Weights of a small GPT-style language model, trained from scratch on English Wikipedia.
Size: 12 layers, width 160, 2 heads of 64, MLP 448 SwiGLU, vocabulary 8128, 6.19M parameters.
Each number is 200 + 20 x the weight over its row's rms, rounded and kept within 0 to 999. Layers, rows and columns count from 0. The size before them is the row's rms in percent of the matrix's.

# up: layer 5 MLP up, 448x160, rms 0.0811, rows 206-220, columns 0-159
# down: layer 5 MLP down (transposed), 448x160, rms 0.0745, rows 206-219, columns 0-159
# gate: layer 5 MLP gate, 448x160, rms 0.085, rows 207-220, columns 0-159
up206,102,205,214,188,212,193,196,157,161,189,175,200,209,204,197,199,212,178,189,183,241,208,200,161,237,203,186,222,242,230,206,225,191,230,220,185,183,225,218,201,155,199,220,230,197,199,215,201,201,206,181,219,220,206,206,215,223,175,242,207,179,200,253,189,216,202,199,213,169,165,193,203,186,209,188,225,202,210,201,143,174,231,194,177,179,202,204,218,180,148,193,165,202,196,186,218,232,220,201,216,181,206,206,164,201,178,197,199,208,203,194,221,211,208,197,205,193,213,204,228,195,211,216,188,193,195,227,197,198,201,152,199,211,184,189,241,167,215,211,178,196,225,220,190,180,189,193,187,197,194,218,179,228,192,230,211,203,237,225,190,212
down206,104,201,188,220,246,214,189,191,161,195,204,208,204,169,216,184,233,232,179,195,201,219,189,189,184,223,206,210,187,237,201,196,191,202,181,211,223,211,184,155,198,208,212,218,174,177,229,206,207,233,193,189,234,201,183,222,176,209,226,233,183,248,223,221,204,216,219,182,194,208,211,192,222,201,200,200,224,184,183,220,168,235,224,179,202,201,201,200,171,200,228,204,187,183,200,230,244,176,191,211,196,207,198,191,172,196,238,212,187,180,188,174,213,197,205,155,203,199,168,199,195,212,180,239,189,203,195,174,152,198,191,200,212,182,166,220,223,202,170,199,149,186,218,203,197,186,205,225,203,169,177,190,204,201,171,201,207,239,209,205,229
gate207,109,221,210,227,181,196,201,237,179,205,215,179,235,207,174,209,170,200,218,215,204,159,198,194,194,224,188,197,242,202,202,198,200,201,185,211,190,204,199,159,221,188,175,190,206,200,196,211,209,205,173,209,173,196,256,201,167,198,205,188,206,194,225,190,209,168,162,216,196,197,178,211,226,195,201,214,186,216,211,219,194,209,190,232,191,180,216,219,214,210,198,196,162,216,229,203,248,193,210,210,208,193,183,222,206,191,190,195,176,193,172,172,182,173,223,223,198,179,195,217,184,181,219,169,196,189,234,162,221,195,179,205,213,210,226,215,226,161,178,203,199,165,243,188,209,196,234,162,239,185,186,212,150,219,192,203,173,195,228,208,217
up207,113,184,211,207,251,217,204,183,201,230,209,211,201,218,185,217,185,167,170,188,192,183,201,216,147,233,150,213,208,171,211,191,205,155,171,196,195,174,200,216,221,197,199,197,218,212,179,196,171,198,221,184,212,185,209,176,185,199,204,161,170,194,148,202,216,148,201,157,196,196,164,188,201,162,188,231,177,202,193,212,199,204,192,230,197,179,210,207,204,206,200,182,228,173,176,218,213,202,252,228,202,213,179,219,205,194,236,177,195,205,199,211,201,208,208,202,212,202,176,188,216,221,248,175,246,185,182,189,191,205,206,202,197,190,196,189,221,167,184,200,195,200,231,198,215,186,178,183,207,188,170,197,195,188,221,201,199,183,207,211,188
down207,108,220,207,244,217,185,243,217,208,200,191,226,174,229,194,192,203,204,229,213,222,177,217,182,212,219,201,164,189,202,166,214,208,202,184,181,165,204,196,226,193,176,189,180,210,211,221,206,220,215,205,196,170,208,221,197,187,196,219,186,163,182,193,217,190,203,193,206,175,216,173,232,220,239,175,209,152,228,207,176,173,183,212,182,196,197,208,207,215,191,212,225,208,221,225,177,221,173,199,219,190,161,186,224,156,172,189,219,206,219,203,177,176,201,240,218,200,162,193,203,185,200,211,177,197,191,177,181,200,189,172,209,212,184,238,205,224,155,177,194,158,201,225,190,191,201,212,197,209,195,189,180,224,210,176,198,218,215,193,243,173
gate208,111,205,222,198,177,220,198,194,228,210,168,190,208,213,192,248,220,242,195,208,182,192,167,209,188,208,184,212,239,191,214,211,189,183,201,212,206,189,175,212,206,175,198,192,211,213,202,207,199,172,226,215,211,218,180,197,183,203,217,188,159,166,218,174,199,189,203,206,192,200,180,180,201,195,205,204,219,198,186,198,213,194,204,199,170,184,167,221,220,148,228,188,171,193,184,198,222,196,171,183,193,176,185,193,219,186,216,183,204,160,173,182,233,195,190,184,225,182,208,160,187,161,244,159,155,208,205,172,213,179,189,230,186,216,183,219,201,187,201,186,204,184,208,210,202,169,198,160,222,172,198,217,160,204,233,238,206,192,218,168,184
up208,101,239,205,192,174,223,216,193,217,211,184,148,186,201,177,243,235,195,230,176,185,164,223,189,206,194,232,176,179,196,216,202,197,217,203,203,186,159,225,214,151,202,230,158,193,185,217,186,206,205,227,185,203,174,224,207,220,205,178,201,231,193,214,239,236,196,201,213,190,188,202,229,213,211,200,181,217,202,236,173,178,185,209,196,200,205,194,238,221,194,175,197,185,237,209,187,218,206,192,184,203,200,239,211,202,209,210,198,214,221,231,224,196,214,195,214,213,231,177,179,198,162,219,171,203,217,180,220,156,207,189,192,186,186,203,213,195,201,224,218,205,215,179,218,259,219,218,192,195,191,204,223,200,225,194,193,210,183,216,217,199
down208,106,201,193,229,184,214,203,214,168,200,211,205,179,173,186,186,224,161,167,204,211,200,174,190,192,201,200,212,207,203,178,234,178,219,205,185,203,195,176,214,200,162,201,188,213,215,235,159,237,202,207,201,214,202,168,195,188,193,193,193,205,228,177,180,212,210,207,233,209,211,176,216,173,193,193,192,157,244,219,237,233,184,201,182,230,223,186,196,210,213,204,200,210,245,226,210,174,224,202,204,182,188,200,216,189,249,201,174,225,191,212,196,189,201,257,218,213,186,162,217,203,184,204,187,202,219,198,175,200,153,158,200,210,193,191,222,228,212,183,216,181,185,178,190,177,192,212,211,191,199,191,180,163,193,238,209,227,198,200,233,212
gate209,105,183,186,199,202,207,201,178,211,197,183,183,246,187,199,192,192,210,204,180,187,228,198,219,169,198,232,209,212,201,174,190,198,210,223,203,224,212,223,180,232,187,218,179,204,227,202,188,204,215,201,171,182,176,244,210,212,167,204,198,199,180,194,199,180,166,187,210,211,222,225,208,183,174,152,242,204,185,190,213,193,188,168,194,226,201,202,186,179,215,205,187,243,208,210,201,222,210,209,232,241,195,209,192,222,199,231,205,155,175,219,208,155,230,256,197,176,201,185,204,179,218,211,183,238,173,225,191,200,162,175,240,184,201,175,182,199,190,175,203,250,216,218,215,191,198,182,203,217,186,209,203,181,186,191,223,207,211,201,202,217
up209,102,213,196,171,179,207,196,206,178,219,209,197,229,186,198,218,170,193,183,199,193,204,214,210,168,194,181,185,190,205,239,220,215,196,223,202,207,201,166,186,215,199,224,192,200,213,222,189,191,239,165,176,225,222,198,205,221,203,181,149,182,221,188,197,168,196,203,216,199,210,201,215,212,189,218,204,211,226,210,180,178,190,206,264,176,188,215,208,169,198,232,194,208,228,207,174,212,207,189,224,186,199,199,234,186,203,177,201,155,269,215,161,212,197,180,237,203,179,215,194,207,222,212,174,216,186,185,210,154,178,216,176,216,218,218,194,188,184,206,214,223,193,185,161,226,171,208,176,208,165,209,207,221,190,220,175,205,178,196,203,199
down209,106,252,204,177,171,205,230,210,206,198,220,230,190,230,188,184,186,210,200,211,189,175,137,201,202,214,210,218,218,182,159,196,240,188,197,196,193,217,202,212,220,230,189,203,195,163,219,197,212,184,207,213,194,199,165,189,193,177,193,149,198,231,201,222,224,207,191,186,203,209,203,203,237,178,222,197,204,201,189,226,208,225,226,168,211,236,195,227,204,220,237,187,192,176,219,223,193,200,187,217,192,221,214,188,202,222,197,176,167,213,204,199,217,240,215,180,197,201,186,222,196,187,202,185,237,202,224,203,194,169,182,205,206,218,197,210,215,197,228,216,222,196,148,188,207,196,212,190,217,179,220,183,201,194,184,208,163,258,197,187,170
gate210,111,208,187,202,206,204,182,160,236,179,191,196,219,144,191,236,199,205,199,188,221,163,214,182,140,184,189,189,176,210,192,193,172,235,193,200,224,244,199,232,198,182,208,204,193,208,187,202,210,206,236,198,212,158,220,205,209,214,216,194,175,186,169,202,203,201,176,203,197,234,219,179,182,195,199,230,176,216,218,201,194,196,218,183,232,178,168,213,180,219,203,186,193,206,195,212,217,213,207,175,232,183,190,180,194,180,203,222,224,160,185,204,187,193,203,208,222,231,188,211,174,180,189,230,213,193,184,213,207,193,160,181,168,193,176,211,212,179,166,200,170,160,212,175,194,209,184,198,218,158,211,219,204,198,176,190,172,237,202,211,200
up210,105,176,185,225,186,213,227,210,200,213,216,201,165,156,196,174,204,213,205,218,216,230,215,179,220,234,200,219,218,182,196,171,212,201,183,198,196,234,190,204,166,200,191,218,210,198,214,206,202,150,208,205,221,175,197,212,171,238,191,207,201,188,188,194,191,217,239,228,235,231,187,209,181,187,204,168,200,223,198,192,213,176,205,193,171,182,176,222,223,196,220,194,217,217,200,184,215,183,265,199,255,220,199,197,192,192,173,207,214,187,199,222,185,187,224,223,202,176,195,197,198,192,241,196,191,206,172,218,186,197,222,176,194,193,201,227,226,197,201,226,219,244,170,204,197,194,174,212,214,199,191,171,163,181,215,192,194,199,194,213,144
down210,107,197,205,208,197,206,201,184,230,192,160,220,182,250,209,184,195,247,231,206,201,192,190,190,183,167,206,187,187,184,202,231,233,179,180,193,181,216,218,154,212,161,208,212,162,170,196,230,190,200,206,202,207,204,237,175,212,217,199,219,202,213,193,172,193,213,215,207,247,204,226,180,181,201,170,166,204,228,186,190,211,195,199,205,212,184,221,206,212,203,180,224,203,175,213,194,190,194,215,193,188,188,212,207,167,186,204,186,182,219,203,183,174,192,188,192,204,179,221,213,201,193,170,232,218,170,179,188,183,185,219,215,229,194,227,217,179,198,156,235,193,161,244,200,225,205,218,230,190,185,229,199,166,188,212,198,203,163,208,168,186
gate211,091,239,213,249,197,170,210,184,185,235,204,166,203,225,224,211,189,221,179,225,202,186,201,223,188,188,183,174,172,184,181,162,215,197,187,201,208,199,246,203,197,172,217,190,172,223,190,184,247,207,179,197,177,219,213,234,167,214,184,197,200,194,191,213,234,195,175,203,234,220,205,198,212,187,214,186,223,221,208,231,199,167,210,214,223,203,223,214,199,167,218,214,198,210,202,207,209,199,190,202,189,214,174,186,231,229,192,181,211,209,212,189,232,195,208,234,196,187,197,187,188,188,186,197,190,188,171,218,183,166,217,186,252,220,154,189,187,184,189,184,200,187,217,143,170,201,189,204,213,167,189,191,200,196,185,197,184,171,224,197,227
up211,093,209,189,197,216,213,205,167,220,223,192,173,193,170,168,209,195,185,215,190,195,200,193,185,221,203,178,202,169,184,182,233,209,165,177,215,159,201,177,169,160,185,169,206,197,206,211,209,198,184,202,190,178,227,206,199,196,230,178,178,229,202,176,196,194,168,194,191,171,211,214,195,200,205,205,217,175,193,172,195,173,203,147,194,205,185,160,189,236,221,207,220,165,235,183,176,199,191,221,208,218,199,220,182,193,207,171,239,182,192,234,226,197,154,213,171,167,235,166,231,180,198,194,213,209,201,185,161,176,198,244,204,189,194,186,211,192,200,220,197,223,237,186,179,187,203,222,217,184,199,201,191,231,187,198,194,209,188,183,186,209
down211,094,194,199,197,213,223,202,223,179,201,202,214,170,195,212,198,212,226,227,228,217,165,211,224,172,226,230,170,203,166,192,180,176,194,181,190,202,174,237,263,186,132,244,203,209,220,146,164,229,191,206,199,203,208,245,204,161,195,215,207,191,195,198,192,208,211,214,209,215,181,192,211,198,222,173,221,196,189,206,188,206,193,200,198,213,206,200,231,178,202,217,208,216,171,226,207,198,201,203,204,185,210,214,204,186,204,182,163,201,201,204,190,170,208,196,209,209,205,196,213,210,215,189,204,218,208,223,198,205,176,230,185,226,193,193,207,195,180,211,212,167,190,239,193,170,178,222,219,230,166,180,170,195,188,201,179,232,169,219,200,233
gate212,099,180,230,198,187,215,187,206,210,174,181,216,190,189,218,224,191,199,186,232,212,216,206,195,184,180,216,229,198,171,200,187,180,211,231,204,218,198,171,189,181,169,210,182,215,213,165,158,212,235,213,172,176,222,177,223,194,183,204,204,201,170,242,173,189,204,198,174,196,211,208,198,219,192,157,199,222,206,215,213,207,212,192,201,207,208,178,193,196,162,172,191,194,214,198,242,206,220,216,210,201,235,190,191,193,177,213,186,210,185,200,172,161,192,199,204,188,186,211,198,203,206,215,232,194,199,199,200,217,199,173,242,202,182,282,192,182,189,197,194,208,186,228,164,168,194,188,151,194,199,181,233,198,177,206,232,202,167,236,203,186
up212,093,211,202,180,197,172,182,190,212,231,182,191,179,222,199,202,228,178,209,195,201,192,192,203,240,192,212,174,213,234,192,203,198,171,175,222,197,182,177,138,194,209,203,212,163,192,204,255,208,181,222,195,185,205,204,224,195,139,218,212,204,205,185,197,223,216,204,228,186,216,198,223,218,216,200,187,224,187,195,213,210,170,191,214,203,214,197,195,205,183,213,192,199,196,190,198,198,194,193,185,228,224,208,209,197,210,192,192,194,206,176,200,188,218,221,160,192,213,227,223,201,215,208,226,167,217,209,184,209,190,217,164,209,202,180,205,275,213,197,185,211,198,231,175,198,230,199,209,247,211,177,249,179,185,183,245,168,214,190,186,207
down212,094,236,201,187,180,209,203,182,221,228,214,196,215,188,210,202,227,216,184,170,113,197,184,201,172,210,197,213,209,209,201,205,202,200,158,172,218,241,227,193,209,217,200,202,195,211,200,175,210,224,224,178,248,197,180,216,213,226,169,180,206,224,191,219,216,195,176,198,221,189,146,181,222,223,184,214,186,187,213,167,160,204,173,205,199,179,213,208,176,203,177,211,192,180,184,181,227,203,186,218,189,222,182,189,263,221,209,215,210,211,195,170,201,221,228,210,200,204,200,168,195,204,206,184,196,183,215,209,190,188,163,174,240,206,206,194,191,225,209,202,233,215,186,194,175,197,183,224,190,202,223,213,199,193,191,191,195,179,222,189,199
gate213,090,219,177,206,200,219,184,187,183,185,174,223,214,228,235,189,191,172,215,175,196,201,170,221,205,210,166,190,174,178,197,186,232,205,205,204,177,198,213,200,220,183,179,202,175,197,226,211,202,210,190,195,197,212,233,235,228,184,218,215,220,175,197,142,181,236,195,217,183,237,211,211,203,195,212,229,216,219,215,219,198,207,217,193,174,225,226,202,172,203,189,174,208,180,211,190,221,204,222,190,166,217,188,168,196,179,180,195,210,204,227,160,209,200,239,186,218,213,219,210,195,147,194,202,230,176,198,207,202,237,198,244,229,223,190,196,209,184,211,223,231,168,224,216,210,157,204,179,218,206,217,185,187,214,187,202,206,162,206,223,198
up213,094,185,213,176,202,239,191,189,225,199,193,244,185,204,197,234,205,227,205,209,181,171,236,185,237,221,204,180,164,213,244,164,193,209,196,184,206,198,195,187,173,223,198,215,191,200,193,236,184,174,202,230,187,227,177,196,205,211,202,192,215,200,203,176,171,188,219,192,217,200,182,210,180,217,172,192,182,209,190,149,187,172,198,206,198,204,169,204,211,166,202,181,202,206,137,216,182,194,151,202,223,192,198,204,212,194,175,229,212,205,168,223,188,238,191,192,165,214,178,202,201,180,221,201,199,176,212,213,187,194,199,201,207,169,224,246,176,223,240,214,227,210,224,195,200,220,190,173,183,189,221,195,190,180,196,190,231,201,197,201,200
down213,093,191,214,196,169,182,188,206,186,208,203,173,209,189,194,183,182,210,166,207,188,215,156,212,174,222,202,170,193,197,169,189,217,163,152,190,211,200,193,216,185,181,220,198,210,177,173,168,192,182,211,227,237,203,192,193,195,186,195,180,161,192,206,231,188,200,197,215,211,206,221,196,200,179,190,165,223,201,199,178,248,220,179,190,169,204,175,209,195,204,200,196,190,207,208,215,203,221,205,182,209,160,161,185,219,236,254,172,187,227,186,203,188,184,165,204,208,211,174,190,185,200,181,245,203,225,176,161,182,209,192,217,187,221,208,188,214,185,236,182,213,198,199,212,213,200,192,249,192,207,183,197,224,214,186,193,229,240,205,168,213
gate214,105,202,206,163,208,200,168,214,226,176,185,179,196,187,202,208,202,207,205,191,206,201,235,184,178,196,212,202,233,149,160,208,174,203,203,194,253,175,195,219,214,178,184,194,222,220,184,191,192,196,222,227,241,172,211,209,191,198,175,171,209,179,156,189,225,198,196,214,205,184,174,184,210,195,190,180,160,195,194,182,191,213,162,196,201,213,197,189,207,188,188,200,217,224,196,201,205,212,194,207,242,168,202,171,198,215,174,151,194,181,176,230,203,197,233,248,192,143,201,230,166,158,223,178,192,187,209,181,194,186,195,210,212,220,149,194,223,187,187,190,204,189,207,213,217,193,188,198,187,187,182,203,205,203,202,200,176,206,190,195,225
up214,106,210,166,186,171,204,179,186,191,195,196,214,194,196,185,171,172,152,231,152,190,208,208,205,155,210,208,162,208,202,199,217,176,212,194,188,216,199,206,213,203,206,229,192,222,214,215,209,179,206,211,184,188,179,147,201,217,199,202,178,199,233,205,199,202,208,208,209,176,204,211,159,210,188,197,214,201,196,193,195,176,211,197,207,184,210,203,185,225,182,190,187,193,174,196,226,241,194,208,223,191,188,208,175,200,223,216,194,140,207,206,198,181,249,190,202,174,194,218,218,183,192,178,177,175,186,245,161,170,185,180,231,205,195,202,204,209,225,192,172,248,209,200,217,156,165,198,212,174,216,188,210,204,204,165,192,208,223,208,209,239
down214,105,219,191,186,186,216,222,211,191,205,180,193,207,193,179,171,202,221,175,193,242,210,215,193,186,186,205,195,188,215,216,190,179,243,214,183,177,176,213,191,210,187,200,183,266,218,186,211,222,211,205,184,197,202,166,192,242,179,216,264,181,219,223,197,202,192,178,181,198,211,193,246,223,218,190,223,193,227,196,191,192,226,205,205,192,195,177,169,203,173,202,194,201,200,227,206,218,199,218,205,150,191,154,198,197,232,193,190,210,170,179,203,240,201,186,245,198,219,212,229,214,196,175,193,235,199,202,184,194,158,190,182,198,207,182,192,205,220,203,204,179,231,207,167,191,213,198,225,210,215,233,171,196,194,213,167,196,177,213,209,221
gate215,087,197,201,216,188,175,189,188,180,179,202,180,202,210,223,192,213,186,209,211,169,185,235,193,245,214,222,190,221,203,238,169,193,197,196,221,209,186,188,182,174,181,181,229,232,202,143,216,171,197,222,200,201,243,193,179,178,213,200,179,191,190,162,196,184,227,221,222,181,216,173,191,248,189,172,210,194,165,191,176,229,186,207,196,197,225,167,180,211,200,202,206,170,241,194,198,195,217,180,180,203,226,242,230,184,189,157,188,206,213,178,216,205,208,197,191,202,214,187,181,172,185,221,186,231,200,179,227,210,219,183,199,222,207,203,223,169,183,193,207,201,205,170,195,186,193,192,188,200,248,226,182,185,208,171,218,190,189,181,210,227
up215,093,212,202,176,216,213,205,211,198,199,211,250,189,194,221,217,187,205,240,214,201,192,215,193,210,216,229,191,228,190,175,193,201,222,208,231,172,213,164,199,197,221,237,190,217,197,184,210,189,171,226,201,197,201,168,168,219,189,180,206,180,194,228,194,165,201,161,222,198,203,182,195,212,210,215,173,188,184,211,215,209,232,196,220,224,209,199,160,213,220,170,209,186,197,188,227,214,201,190,220,207,215,211,181,211,227,193,207,174,192,228,212,228,197,197,209,191,204,201,158,194,207,197,198,188,170,239,199,204,210,165,215,261,162,228,221,191,202,213,217,186,195,209,226,240,217,216,142,229,182,196,219,203,173,249,215,208,217,218,204,203
down215,093,196,187,226,212,229,202,172,230,217,196,208,236,172,204,194,168,228,184,190,214,224,163,181,167,188,206,216,184,200,137,228,206,201,192,187,199,204,222,208,228,195,195,189,186,187,249,186,204,214,203,184,197,166,210,209,217,210,216,185,213,191,214,198,221,167,196,167,195,230,210,194,149,205,189,182,217,233,207,211,180,202,205,201,196,187,216,235,220,201,191,204,214,207,207,212,209,187,190,217,198,194,139,208,227,212,251,231,215,205,196,193,177,193,197,207,213,179,196,207,225,233,190,235,197,197,226,187,197,200,246,183,197,218,207,186,248,211,203,205,192,193,231,201,171,174,200,213,210,172,176,199,212,194,239,181,178,195,193,212,179
gate216,089,196,189,188,194,181,202,186,199,247,194,192,172,188,190,239,194,188,233,221,145,175,206,209,236,193,201,185,191,185,226,204,234,202,193,227,205,238,178,193,237,192,238,199,205,189,185,193,186,184,215,217,225,180,187,251,174,171,209,211,229,186,184,200,222,193,183,208,154,216,215,222,234,187,194,217,210,203,164,218,178,221,171,186,199,202,159,221,228,218,189,170,212,216,215,195,193,211,170,190,179,198,164,211,204,205,177,240,183,219,189,193,204,202,210,206,217,206,172,185,191,189,192,193,187,182,230,181,197,164,198,180,194,202,154,194,204,214,179,180,185,187,179,168,197,209,208,215,227,187,188,222,209,231,214,208,192,193,165,208,204
up216,096,203,244,233,207,221,207,183,200,186,220,207,180,209,221,217,201,191,224,216,211,163,187,208,207,201,208,208,201,186,200,188,170,227,211,233,208,204,207,224,225,204,192,162,184,207,207,181,217,208,204,187,195,194,219,197,153,222,136,188,220,226,218,224,193,209,215,189,161,186,212,237,182,211,166,228,210,217,212,172,222,175,234,229,191,179,207,194,213,206,179,237,185,205,208,232,176,164,241,207,209,208,178,233,198,163,204,199,176,211,199,185,197,218,155,209,224,221,201,155,206,172,182,192,199,160,183,212,208,183,211,201,187,232,202,185,200,221,209,224,171,182,208,207,210,203,171,189,214,207,196,203,205,212,207,180,198,175,228,201,220
down216,095,242,185,195,224,226,176,200,214,206,205,204,208,191,199,157,194,189,174,177,248,217,188,218,165,216,215,169,217,204,213,202,163,180,222,179,190,184,208,207,209,130,195,215,207,233,198,178,211,229,198,188,203,210,198,208,219,218,190,197,169,215,208,186,214,214,216,202,206,157,195,188,206,238,214,190,199,212,231,198,186,174,203,167,215,191,238,195,182,196,234,202,185,201,229,199,226,191,197,180,266,213,192,178,193,233,197,168,213,186,192,163,194,183,201,212,183,176,199,216,187,240,199,198,203,169,173,203,206,188,191,192,210,191,205,187,180,184,245,212,175,187,204,194,184,178,199,186,169,194,195,218,174,232,196,193,200,232,199,211,189
gate217,104,205,176,192,194,195,207,194,186,201,169,216,215,188,187,207,220,205,195,199,217,189,181,222,191,173,192,226,207,172,202,186,197,199,159,207,211,224,228,180,210,181,206,236,225,212,209,177,229,197,191,218,249,207,195,205,185,207,214,179,190,152,219,193,198,212,195,187,210,200,164,202,199,205,217,229,199,179,212,193,166,189,198,188,171,168,203,202,211,193,226,197,171,184,193,252,201,229,186,200,177,220,165,199,218,217,214,171,210,171,223,155,218,204,205,214,197,161,201,194,212,195,215,215,191,197,166,212,185,180,211,202,223,215,195,218,187,198,198,176,174,166,224,206,191,181,193,214,182,193,165,274,199,215,198,259,187,160,208,207,189
up217,113,168,212,186,227,232,182,185,195,212,208,212,234,140,209,199,221,197,192,209,166,196,216,199,180,221,175,216,152,198,164,210,203,174,185,223,195,242,184,173,171,200,219,210,204,175,233,161,188,216,211,198,162,217,205,218,200,223,198,170,223,212,201,229,223,182,216,208,219,225,172,209,203,193,224,205,186,196,188,182,206,201,197,211,213,165,190,221,201,173,199,199,231,196,195,214,207,180,195,224,224,209,203,236,198,183,198,200,194,216,169,214,222,194,192,161,173,218,177,203,175,188,229,228,216,193,182,224,204,207,201,191,211,201,194,208,222,205,208,175,179,179,146,169,198,218,181,199,194,202,215,207,190,159,161,204,214,183,220,172,179
down217,105,210,215,218,189,198,174,203,212,174,183,190,191,208,191,182,200,241,173,196,197,202,185,179,170,210,195,234,146,210,214,176,193,194,233,245,186,175,198,169,192,200,203,226,229,189,203,206,252,212,171,220,174,172,184,213,220,205,190,210,244,185,211,210,185,197,196,190,168,217,160,195,180,238,208,214,178,216,173,199,198,181,179,190,181,197,186,180,188,201,170,182,218,204,189,214,216,203,171,185,244,205,162,242,212,177,201,194,209,175,183,186,215,179,203,177,195,185,193,195,218,228,197,209,205,205,212,194,216,192,212,186,215,162,211,178,183,218,212,230,172,165,187,235,177,184,207,216,200,232,218,220,199,190,199,173,201,198,207,204,246
gate218,104,221,186,200,194,194,209,235,197,230,212,157,230,172,176,235,210,181,229,197,192,192,227,215,218,203,185,230,213,175,178,200,195,228,213,221,235,241,194,217,226,181,170,223,197,229,192,174,225,197,187,215,190,183,208,205,203,193,203,149,196,201,205,192,195,200,202,199,209,188,177,223,216,191,208,218,150,203,191,197,238,199,191,165,221,211,196,247,193,196,217,227,204,212,191,187,210,211,226,162,216,173,197,239,219,176,228,189,208,175,208,199,184,171,219,180,177,215,205,204,256,213,220,196,208,192,198,203,214,183,203,219,175,201,169,236,216,218,181,188,206,215,195,198,201,179,256,194,211,228,198,208,233,211,206,212,194,197,224,199,212
up218,096,195,217,193,226,175,206,195,220,211,153,205,193,220,226,238,200,222,195,226,216,232,213,218,155,232,188,195,208,220,215,223,190,162,218,193,219,210,185,221,208,205,201,195,231,168,189,176,236,212,213,171,253,194,211,195,217,189,202,188,231,181,163,200,203,199,217,195,200,213,200,213,228,154,224,192,193,171,202,191,231,182,183,178,180,205,183,171,197,208,172,212,200,199,213,225,226,208,228,211,211,205,195,190,215,208,215,216,176,188,192,186,184,180,208,242,209,177,226,216,202,202,238,215,229,190,174,190,201,188,159,254,186,188,208,177,206,193,198,177,195,212,188,191,211,198,258,209,204,234,213,215,200,182,206,223,205,196,217,188,215
down218,103,209,214,163,213,222,205,198,177,226,210,189,220,222,162,186,212,188,154,202,204,201,210,194,227,216,194,205,203,206,173,201,203,216,202,208,199,198,180,227,190,202,196,198,183,227,207,194,172,189,173,238,163,184,173,195,219,202,177,193,206,243,178,197,189,170,190,217,195,179,204,176,206,208,181,192,209,256,178,181,211,166,198,204,204,208,177,178,202,177,204,175,240,237,195,186,203,200,163,174,211,214,215,171,212,138,193,210,189,226,196,227,153,183,208,200,194,202,201,152,229,226,198,196,210,207,184,181,200,235,179,174,200,211,226,197,203,178,223,169,201,186,212,219,198,194,224,200,194,171,209,165,229,176,197,203,209,178,185,179,182
gate219,101,202,221,183,184,186,197,224,214,193,201,196,215,199,171,229,196,189,198,173,227,220,200,224,157,184,194,182,170,166,155,201,195,211,241,216,222,233,223,212,198,180,158,193,211,205,187,196,200,226,206,186,202,209,221,220,200,193,182,180,207,181,206,154,182,207,166,214,205,194,153,206,207,224,195,208,239,193,198,236,176,217,177,189,202,208,210,221,203,182,219,193,205,186,188,212,201,207,182,224,205,199,227,202,214,222,182,176,209,205,180,201,209,198,248,207,218,176,188,210,198,191,229,191,200,187,207,176,197,204,217,213,240,204,191,187,244,203,194,170,177,188,215,161,206,227,216,203,160,142,214,196,215,196,225,223,195,215,165,211,157
up219,107,199,181,219,223,212,224,197,120,179,210,202,224,246,201,184,178,171,196,179,193,225,185,172,192,193,196,205,210,192,188,229,179,197,188,187,177,194,219,194,201,214,189,218,198,244,205,156,212,218,199,215,218,219,204,188,250,205,245,193,184,187,177,210,184,193,219,209,159,178,190,191,184,189,208,212,214,228,220,204,181,192,189,215,211,195,212,165,198,213,215,157,221,214,210,179,202,190,198,210,203,190,177,212,191,205,189,210,220,190,195,164,233,206,191,190,188,183,209,198,161,202,194,197,192,230,183,197,211,213,191,216,257,209,174,230,181,202,199,177,215,186,208,200,159,168,212,180,224,194,240,196,169,221,190,194,196,167,198,217,206
down219,108,205,192,186,233,177,215,203,181,223,201,211,222,201,171,219,217,172,208,209,202,206,210,202,246,166,167,178,164,191,173,233,205,189,197,210,204,148,169,214,202,200,163,206,193,207,209,203,201,190,196,215,193,187,193,180,183,202,242,197,214,199,213,228,223,219,179,156,162,187,242,237,192,251,206,189,215,205,212,192,194,165,179,211,205,198,149,200,199,203,167,195,199,202,199,195,187,212,187,222,186,217,201,192,173,195,174,180,185,188,206,176,206,191,170,182,210,187,207,185,171,184,216,213,196,189,174,138,188,217,183,167,214,193,214,176,175,223,235,191,187,175,195,229,229,203,199,207,215,183,225,210,180,196,213,212,190,197,215,206,220
gate220,106,209,214,208,122,183,213,215,205,191,198,189,200,196,186,195,214,208,204,184,221,221,174,201,163,194,194,212,230,205,177,222,213,224,189,211,233,172,185,201,215,208,195,228,217,246,162,191,225,200,188,228,176,179,218,207,213,192,208,178,192,211,164,185,214,213,206,222,187,220,203,159,189,190,225,231,206,170,179,225,152,211,200,232,198,189,222,193,209,197,185,193,195,174,215,191,230,211,177,194,207,179,163,187,193,185,192,206,204,184,208,188,163,227,197,224,211,174,219,187,188,190,182,194,187,211,201,177,168,177,202,181,218,184,210,213,165,179,203,167,234,225,226,196,202,206,184,158,189,208,195,232,177,196,235,212,177,177,198,178,216
up220,097,224,165,199,209,184,179,205,185,198,175,223,177,219,196,183,212,179,215,214,200,206,235,216,217,209,224,209,239,209,211,202,210,191,206,170,180,211,181,212,186,229,207,204,164,186,164,194,195,207,190,223,259,169,184,185,194,202,191,199,231,178,193,232,183,208,181,198,171,179,233,219,224,212,188,164,168,202,188,214,211,185,187,186,168,183,200,187,203,223,225,193,209,194,196,168,194,188,215,209,207,219,193,219,203,216,176,198,192,179,214,200,226,206,193,179,161,225,198,214,226,207,234,216,181,199,185,233,211,181,198,205,245,222,181,160,190,198,197,215,199,193,199,196,236,198,163,191,215,203,198,147,187,214,222,175,202,269,192,199,201